From a checkpoint of a small transformer trained on Wikipedia.
Training: 520M tokens, 3969 steps.
Each number is 128 + 24 x the weight over its row's rms, rounded and kept within 0 to 255. Layers, rows and columns count from 0. Numbers have three digits each. The size before them is the row's rms in percent of the matrix's.

# layer 10 MLP down, 320x832, rms 0.215, rows 200-319, columns 576-639
099:142129110131208136165145141096088100143135110145071147080127162140135119092104115157123105122138130121175128162153105129150142116147132147128122113164123138093177122137075169119142093148118110
099:135100095159102093097118083111167075149112090126168172151155123120110157122092106153121118127169130088123120105129136135188096124139182166123111150082121145122084122097137161124139105112134122
102:137186180155112112098136137124106159132151092107154139125123153139116135113114126108079112149113144149124106118146143130136145127085147134121122113133091126108105092117132106157104129089132135
099:127103129135134107114132096120113141081093112104105134157095133127129094099148126109082087116166123152100112100114182140117128141094138144134121159112109145132112112152124136113166137132111137
097:066134158134138125118150169140181125117115116075125125158080097152092130110134123141091164100132133088118128124095148128132114135153133105084131147107108148146140131157110121165132146125103158
098:117151097113087155139105117116136158127150154141118121116118160075118130150145152134136134132162102124145150142152147140115123099139143133147107157087118127124131139141162112105126117107147108
099:152137111142063146093136109115114108143142152123145132144130123100112100110158107110131118131122069151145096119142120133143090164043176145151153105121131125128150101144157131110135157133109137
103:090136157156139121152130131122119102101113129135136101153187116160151138151100148151137103115130189096145146140160119156117121072154098100163088120150146126144188125127111134116124114138156099
099:098107159096131162117099143128152123116120095116128145153134092127183160143140130100085134150131120112134136134147131132114105174130114115122116170108114137111128125126144128149130095120118117
103:126138148104144135110133140104138139102125175142113145137124101160148119139123103144109138115141117089128129091099119127110121136109158157157147098129142143115125128125117119114130125158128146
102:148123119108135114090115092155141145142148099125126099135075128095168054172112110155111145162113083098144066132108134142075113130173105131088139137134098114113130069166145122115158093140109135
100:121091121114119082115140139147115155147161117153154157105123120152093143127118103152127129108081210133127105112126130108156138127137157142133114148032157127115120141087121140156144110148139105
099:147099144128126098156176124109162138075134148163145150137130103121135140110131103112118061131146107113124117124078140125137122148135089132108098118063101116135100136135170147106129084147140144
097:145137123101149092100157131134123112149097162142100161127177133121125081131148138148110118144111136132138106123102116082131111132145108123135126088098140145168178139115099127119102153154110141
098:124130135141164153105149106136147150117140098121142133103131149133096161073136157131082153131093126152120104116101173116126141120152151159146130094173164145164100100129098155141128139129149131
101:100168143137114128145108148145082122125124127141145120129130118106120136120138120095124085145103131171125099121084161136130133089125130105125172143129109151131100106144124147103119156114146133
099:149134143113115091132138126110142147149168129147157112116116087123136152116131110149121137124128109128120155171135115096173168119080115110154088098144156158132116135112136127095079130135122114
099:137096093095148121162118147133116146110129138128083103121102147140127114153170161100140116121120128132152128128140150147107113138113165202099123126133114142154121079121088104126171135108142140
098:103106095120097141165150143101175131103124117114105158145129067123102097125152118120104127120125118145118162080108164144119114145116114070103149149101132161136104129068089124149111116172079123
102:089144151119097108156148096114075117117145113135165138094151142095119158129138154169116062123098147114144131113102105141141161128101125183127136125093150134112104132143117124146132139145141117
100:132145168094112123136138145164140112148176095132113123125191161139146154191113099119117105176097074094128105112140149150128116148103114163114132148115145123156121118136149102133102164146094143
103:123119146148172141089106144123147114116126158122150159132118148133094125131139091105126073149117106131137162104117119124141141142143124149104132075152147132106162112105110118168140123109100143
100:119132127133154136116101126130157114121113106105119115159106122109128146100132111137117123126150150122138100107143104163105106156120123117142127138151129124099095116144091115108158149078120074
102:117095174115134115094131161153117119130139178130126124142163124098131115125130075123139150158138097141170121152093105108139071184176096125113119136131121197145159150082116146119167112123099139
100:119101127163130139112156118088109147144119181093119144117137110133109141162126138115109124121125112107127144159130114153123106152124151109106200141197141108123139133122121123133122113159093112
098:131140125165175145165067167102125099157111126139118141126153137152135117135148102131137105141103102141152126112153101084157151122178114118123066119122104125149113116171126140153131118098176137
100:168084153156138128122112142142141140142143130139103098120118142146146113120120124131156137077198136133165162135149147160115121104174111082120151103117126147134100136095155154148095122145111079
097:095108119099159153139143101099102133092143171111205167134155156124119174143129121077120131146152139105081125141154091128148097124141091145141128121106112127140146127128131130150120090134121117
099:098137146133150161108157168111138126158115120113152142157125115155121145112120098124111129136136142139149119182101163138119131126149104145105116134128155157134147130181116095183142172131127134
102:117128087141140133120141147176147133155110109145124111098141089096122116118150136143156127122092141117093136113153122131085138138087136156144152112128166138138112176127107110175115117097125128
101:115103159165129091138100123093128127135149112121127143179146076125160171151122130122152148133159115107079168090145124158083134169141122131147134125191153127135145151138139148106135141132129107
099:103133137129136127144130129131115115116103118140147131137094133136164155118147133166152135189112154146134154124097130152180102101067126114175130150134135142107124139119113127136149141114117123
100:069148105108135114125118173134154095109117133080103109124156169132114130153098186121139158140132123096109127156106112090103118081157134132106118133150149159146132124097098125123092121139154099
100:131134160129129154097147133127154148123123111129100123126135152158077175144116115133128088157110136153124141135130063146127079113123127080130151164167153087121131167098151145114100092066100131
094:140162114152108123143119149180096134122109154120123118113118156118116144129199094160083126123103110132177155114112138168126153091136108133146125147102146126108135112104139113133107145154130110
100:118128165101094151071148123120117138115162133129113166137136116141121109163172141114153158155138115127098101105106109156156139109128123128087133152129116078143120152115107129163145137136120115
099:102094099132159128099138154101146189100145125095113118128140133106158147174113119108138161176141096119089134116184134144170115104119130102131128097127186160170109115102132131131170086125144107
100:127132167144133100152150158159130064124131140112128130094116180127151112096112184148118109118100156106157127118133108119136111115143160135127138122146108153140104130122104136123095122141122150
100:176158103126115119133128104135086108123124136158108116152123095101120117128137136144153062133142091107154134148152133144104168142144119167121152163129174114137125143136159125095131156159115112
103:135166139078150131135119127121140135148157157118135118143117070149153142137120119163163207111113092101091109170097127140102127143129120106146104163102132168147138134158120088126106159132149120
098:139133106119108115144153161111100116156096124116164108102132134142170149138121121120115143122152158150143168132148143088115140105108134129116161139105135146130082134134112122161116152089106134
097:109136127104129138123144110157164128158128100107148143135141170138132120100110100139086104126162084103103108120162118115114149126123147136127131175120115102126106114146146137122108135132128125
100:076137138144111106144141152147114097113117144078114145134158123084122119140106150104137150145116162158146133134128154124146107125099158161113117072135117135163137128091144159099086135131130141
100:146091116084097132130101188144114117133119149162121113107097124116153105089173134147153152127099126112168093170147148163142096089103139139127160128137139106110143114067136100100142158117104175
100:141136099142151110127091135126093126151156107168138127131151127124127120119159149136114136077131173113179151130149143134117103125135134150141137108098113121131138127143145138153167152107101130
102:097122054149064111114115112119158150081126100073167118118101114083141139126120139128164164135142105138141112153109135130153108095110119132136154132145098155096167113137127168122096108164108093
098:168104131129130153135133138135150107166136126125100117130118172114123150135094119089113081096129133148121123115117135144094142126103141112089124113137083146120161141151115139126126108150136123
099:116098118129137141121177166113161118144120136096131113122172096181137100125127139117114099071136117096145115131099156102139141131146127104124138126087167165135084044091120129130154110133138153
100:161099103145119110114151143113108135121137129107132062156141166119090104106106079110140157173141124128134170115122097114120124129103151155115121139095109109108105096147119124142154124114122120
099:143139159179145127110121108146118101104142103120152161104097111144166118135136084141097127136135115158130129125161148096131098149091129144141154153128122145113099132186118104139170108148121148
100:117141116144169146112150148123138100123141138149103122185111145150156126156143148084102149120140108146141136135139117101126116130140150100131127102112142127121129114104146120126072090120140138
100:129132158151126109099112143153124097119118125126130118124135099159144129122131157107110112158119128188110117159146148108150114071147104100163154119118099158153081119143126113091130102115136112
097:138113118132135190138131114148065154118151177122128162146145075131133161150117136130143144139108121108171118109139105117127126139124115144129107129145145130140134130096121142088090178113110155
097:090133121142081150117115145096135114104093110166142127108161116110091078122163135183126110111098172152146116130118134146134115095085166119132131138137132104141092104114143085129116114096058111
100:123140159163140152144152143166129129151108137176136128103165171145128120128075128158118162086141145075112139115145109130121071129142139151105120127098104076124102116112172159132125120090139090
100:144114152151107122120141135115138127136105151144125129142140140128113156104127113119148176133164067127077128152123138119093116162121141144114144132180146138119143125143132110090109113131103138
100:102149175197104125162093140128103130100112124078134115101129129135161113155120142102153139128083114133087118167129102130140152108149139121156143133129146159130130142132108122097073098142124149
103:153141112081098115163122133150121092127123186175113160112113155119122133117134149126119152111106124167161145144125120108130114141121131155090121156099164087129118111150108098110088075188141123
100:121133119109138098133145122122127071130121129160113126101109122136145099098153153124158081155123096103129138143134083124148166135133108162133079182141143184152147101125120115139217185134126109
100:121073124109129111121124122098113149150082088111163142151111166165115155181121146162123116107084102112139161154138115145085110121110130115115138135117119168115139145125115073117126094134126147
100:160078129135119087156108100101107131134138100125162096118139105160119164128122111115110115100127150111148122124106108174094096105118120077159128183120116103128177138102131151110155115171100125
099:107162094126114154165137177147065122136136127132127131098185140163127172099150088129128160158081108132130161156143184113108104134095141138132169131094135097103094141131093114137116159134135110
102:127159104109119130140131161114095137133105165127147141094128140104102112121146145133115134134081090129105155149110104164108132115131114101156116151064125146140179128130139128116116145137156121
101:120123128088116147113115131139151135140099138130133127092071096113106102127137128144128151135149107154137111126126135110129123190185128079157161120153108112123144133150146115141108112127122143
101:163100137121185116139123169143160130147131170110091139122129086120119112179112156119139097141151179137107133153158086153160105095135120125101090142140143151096117104151113116151137117122094117
099:169097115074097128150100162144135171117195147120148113152123179133100148127152121143109084150126098164146105132115126129137118106100147144138117127148119099119125115148101109126098103159145118
099:100179119091092142135118153099142126149163117088118160137168151100150140152160167146166114112129148090104161114116125098130110149128164107159095118144095176139125120119137141118091160154119118
097:101150133151104165120121126148111165103136150132111131101110141134159137129159142146107098156150139117189108122129126165161099159139139143141153129134132074168106129138159120086094074103078133
100:188112101135162120097166149144137138135173097144142141097130128107138130134067101113161111117137130164098099128132114134149090175105144096145126138102112094144158112094132120134147136121127113
101:148115117114111131096114101147092141170151086116069138144141120122106134130134174159135127164103115085124149158074145090097126173129119092151131136156101161142144106165063147116158163032109153
101:138089146143110131140121133142106156106168170113128142137107122127124117121124134136148132130101199094140111129133118100096102124175103168110146142095155111158114152090116125133132147117153099
099:094124106089122124123128106112119129087123164110115101111153157148169143081186181136173135166135147117104150139140156088142062108094138109098121129097154166110150146100140101105096153107149113
101:119127071132126160130137119118125076114114110133122125144105161145108142113186101119146135151113144154166153156174143127111131118149140103118126123159108147117113128151126113134147120148111114
098:141139141126171174127151119092145127153125136143098124161111107125153152155113120141119078135073144150132141155095122135154129126147168162129128138126143119167113126174109112143163118117106158
098:145109135120147141113129122084104149109135135165106120092139160110145135137131157170124181161124158140147142108110108151118113104122169116133118149182143118127126123097141134127107096092128108
103:159169107126123146173124169101120096139133152171116134109141138125124120117112105122150165142153152122105094111098163122103096096118104095122138147135129170133117156122121126141160137158140133
097:183124119123122114125153134120161140073124110135132103094169118120141137114156175099126135111151090062157100134087160120144141122149128129157168116111129153130158139132127130101126125113141144
098:134101109104144113099182095158096154137111133142129090127112147111116128078120097112119178119079139139163092131140142130136133096116123096124138105120098144116117093157126146121145126138076176
097:108140144106111126102097073110126171150088124092113131104141187129150118089119070111123128160111107124076150161112111149122103151114137105118108118061127146096170106116120112101132106167143114
098:155146142129129099107146139109126142119132107142139104115112155129116134140132144150160153125158130128152121116103107113152119113157156131130129151161171111109089141090147143140148121093176172
099:187153086159145145123072135138153154109110100139102113122111156185137129142134116102105129129162115079154135114128123143119142130113177113134128138111107150159123127128140115156105116147108142
100:121108141121125132147147171122145075145134144154180106116139138144109100084120160122126098141110114149117098103135144141130152137143099083148134141103134112137141145130111155138139118137169094
098:099110149141188129086079161107108116138151108121096140110102136121111136113135114139122148147137111117128133121147142144145128110171099105124114146151113143122143130110152177106114112103161148
099:138131147155100134134081128125148111106100137131139116175136144126101158191141123094139106084145152156094103164123080142155126125098096160123119125128137132136145106080146136129149094123097160
097:156100112099099094114140118112167173137141098117121129096102136146151129104170150162149150129142113165127157143128130154145135103141105108078105152143133128132139119094116126133116106143143119
099:135114096133122115104113123128107128127172149127132163136145058124109101136099146143104109074156128141133167111096128190130116128116109140141127128135106125131156129130152140147092103117142136
096:131137111128168120133139092107142132110081126170098093133128159130135144132163134168129117135080081168142146121142130113124118135115119109112152122143101136152094139138086150172135135124120167
098:116172152153119102163125140115177127148189134107129161136128145129124138131094096125095160139151104114126187134093134110136130132121133124134110127145143117129114132105106140135146160123089106
097:096147116112125102121162095086103104136163109168119157100107120163160119144191142132048152123128099153140154154167187155142154132099133124092148123142135120099164126150146101154122164164094188
102:137109139082184147136130123158088175120101140100151190154128159116103127147103115143124132138139078138147100109159138086108103140136121128147102145090130119127084122091134067114116099119101172
101:159167128144097132131128128123103113120150148098124121096118112145157139118117103160111133110136091082113162080110107113149073165121156139139133124134113183164160175116140113120144164118183102
100:151100114159069107123137123078116089135138126116131143117141164148138121141117142134117132159102107175099107162140102136069126149133156136112140151143125130126163099074143106142084125127109165
100:139115121131158159109131084134104108142115104168141125144154104114147120152160129164086140138145135129130102123117139129115078120114171154117110105142124133113112091137097114141080147100117054
097:137167149086104112143092141145101158117115113064132178116134119118146163166141108141113153117111112149116128132116077138102101135146126113140123143143064120128145121096145100134160145141122157
101:111137103110095107099153111135127161124147130131082122094163094086136118200142123152152144096128096160141107100110149137105114120145103118119138131099143148110103141119089166101142115146142152
099:113154155105146152158167129132111119139099127128124154165147078131116142127174158129145141145147143148084130131096086120144106095113160130109097127135106138130120122139107135142142109107080137
099:115143161109125149119146118089156141101101104129135106121127109130131148084129114145103170115158129114123087117140188137126156141108122153155125138180110110140113145121134130132103079124135118
099:102130104090135108153163183100153115126134127125118151119146109114091065130118150145112093137128106163108097093095163125119090164121083118123163201159145125104138072147181102123167135158125120
099:138123120121151130137146143103187141138135123129146115094100154167109127095122162157100102135171163133120139145172103140136144134140124145075095117090100144107121160126136112135124128159107118
096:147124115078160136141104093133153125099144121103112151127082131127170167135094095120102135126116123071160104151092135167114165102105117153086125111099082177121138127112105111094141133124147154
096:159138096125163157116147143127147146121175125114147117109174143123146109085161145130152125099133144137128134144097195196150131161136154121117121128133146091162111167136143126119097180130127136
100:120106128171127142111118113149153123164143131116107128114101141113105123062121103155143181106130145146122145120100162118147140114111108150121119127118131128132116135135141150129132137107145161
099:136140163146145137136123139131159128082155153124128118129151134107128129135126122107161115121137140175107116166095129136108143104157111084115102122159143149136121081125090113150136083150149107
100:144129129107112169175159128125114097154125136087143123166120102122103130155145091133081127103136131216143135152140113100131075153102130126145119153147109153129093078098118144124140127119123134
100:102100145131121126129148112174176129159107131072163150140124123134164151114174168137131146088121107119140180086113144196148118094088122108163166107148105134128129095125122138128158143151131120
101:123122125148104125151110121143132193127174143089146124100128151109124147087122164066090078091151153098153145147148120115132126149133167121147094090142143115092105121138136121080123112107125121
099:181075165135162095083130098109139141150152093133125137136125119152129146153121172135131136113131086107135128111108135112131124154159135146153096132098108149118156147123157085128088131068096167
098:116136183119126141107120146181174134130107090121167082128125128091091141141089107121131126130104144075111131126050134110151143132151097108132156107104147116136167124130114117169124085124096133
099:110133108143089108116112146113141151107144134130133122133125094172161138121149098114161144106096126157193079131122128130163123186145139082102114099126084149122113171134117090178113123124120140
100:153148120145138104096139151126171153136156108171103120125123126099098143094125135140138131118116156083085121139115084127095112102121119102119115150154127137105130125160122192115120121112090138
099:148121116147139082120110191139132109136167137149111114134123113126133147092107102100148124103105120097120103087079160074137133145105165111062168139131144127113142119114095145131167132123132097
101:117139134124177155082128125103073124125170135148114098119151122129147092138126138126095141134146122110065149163121121140159135101108131117137186101157109141080153130146100138096159133113139097
101:127111161119077115107145115096154128118138144115118114124127120117107168141153123129090059135142105110111153123145108092126113103140125098147134152107083139124157110126136108094117078181144162
099:136154125126108146146116154175073179117149121161144122117133123162112153150117125154119150124120180089167101119096117132091132124152136174147113156131129140141158130140129113124192146139168116
100:128100156168117128132126145121162110127095151100168129107149132110153123133132137145147151091132120079129103131135145127135119114143096183136156124122108109159117091116097086161144147122152115
099:135159155159093102153117157075117145136124110113129140138157161125092154117167122159121117140158120116119157152113111119116101085096130119134107168121158147146117145111104099118120155140099139
102:136097150081160126143119127145086137135112132130095110138132136152128136105132121149117104140135127144174144140137107150128114166134123132119092052166088116150136118149134106145160119116132121
097:100144129102107106123136118141113115165142137112159125123150079153166166164157142133144101154131176114116127099158091166107145083116111140108141126122160141154129112077129152144122152126128135
097:180113093182090131130118113130127129121142171100138165119106141144152125126111124154157169149123124142129083116127138159095144146163168158107166108113182109153112146088086148110122098104114085
102:162107114107143113145103117163153088137165108091153148160120118135095160132079151128099049105116119160104124103159114107135147107104086103117120104167149186095124095145111131124123133112127149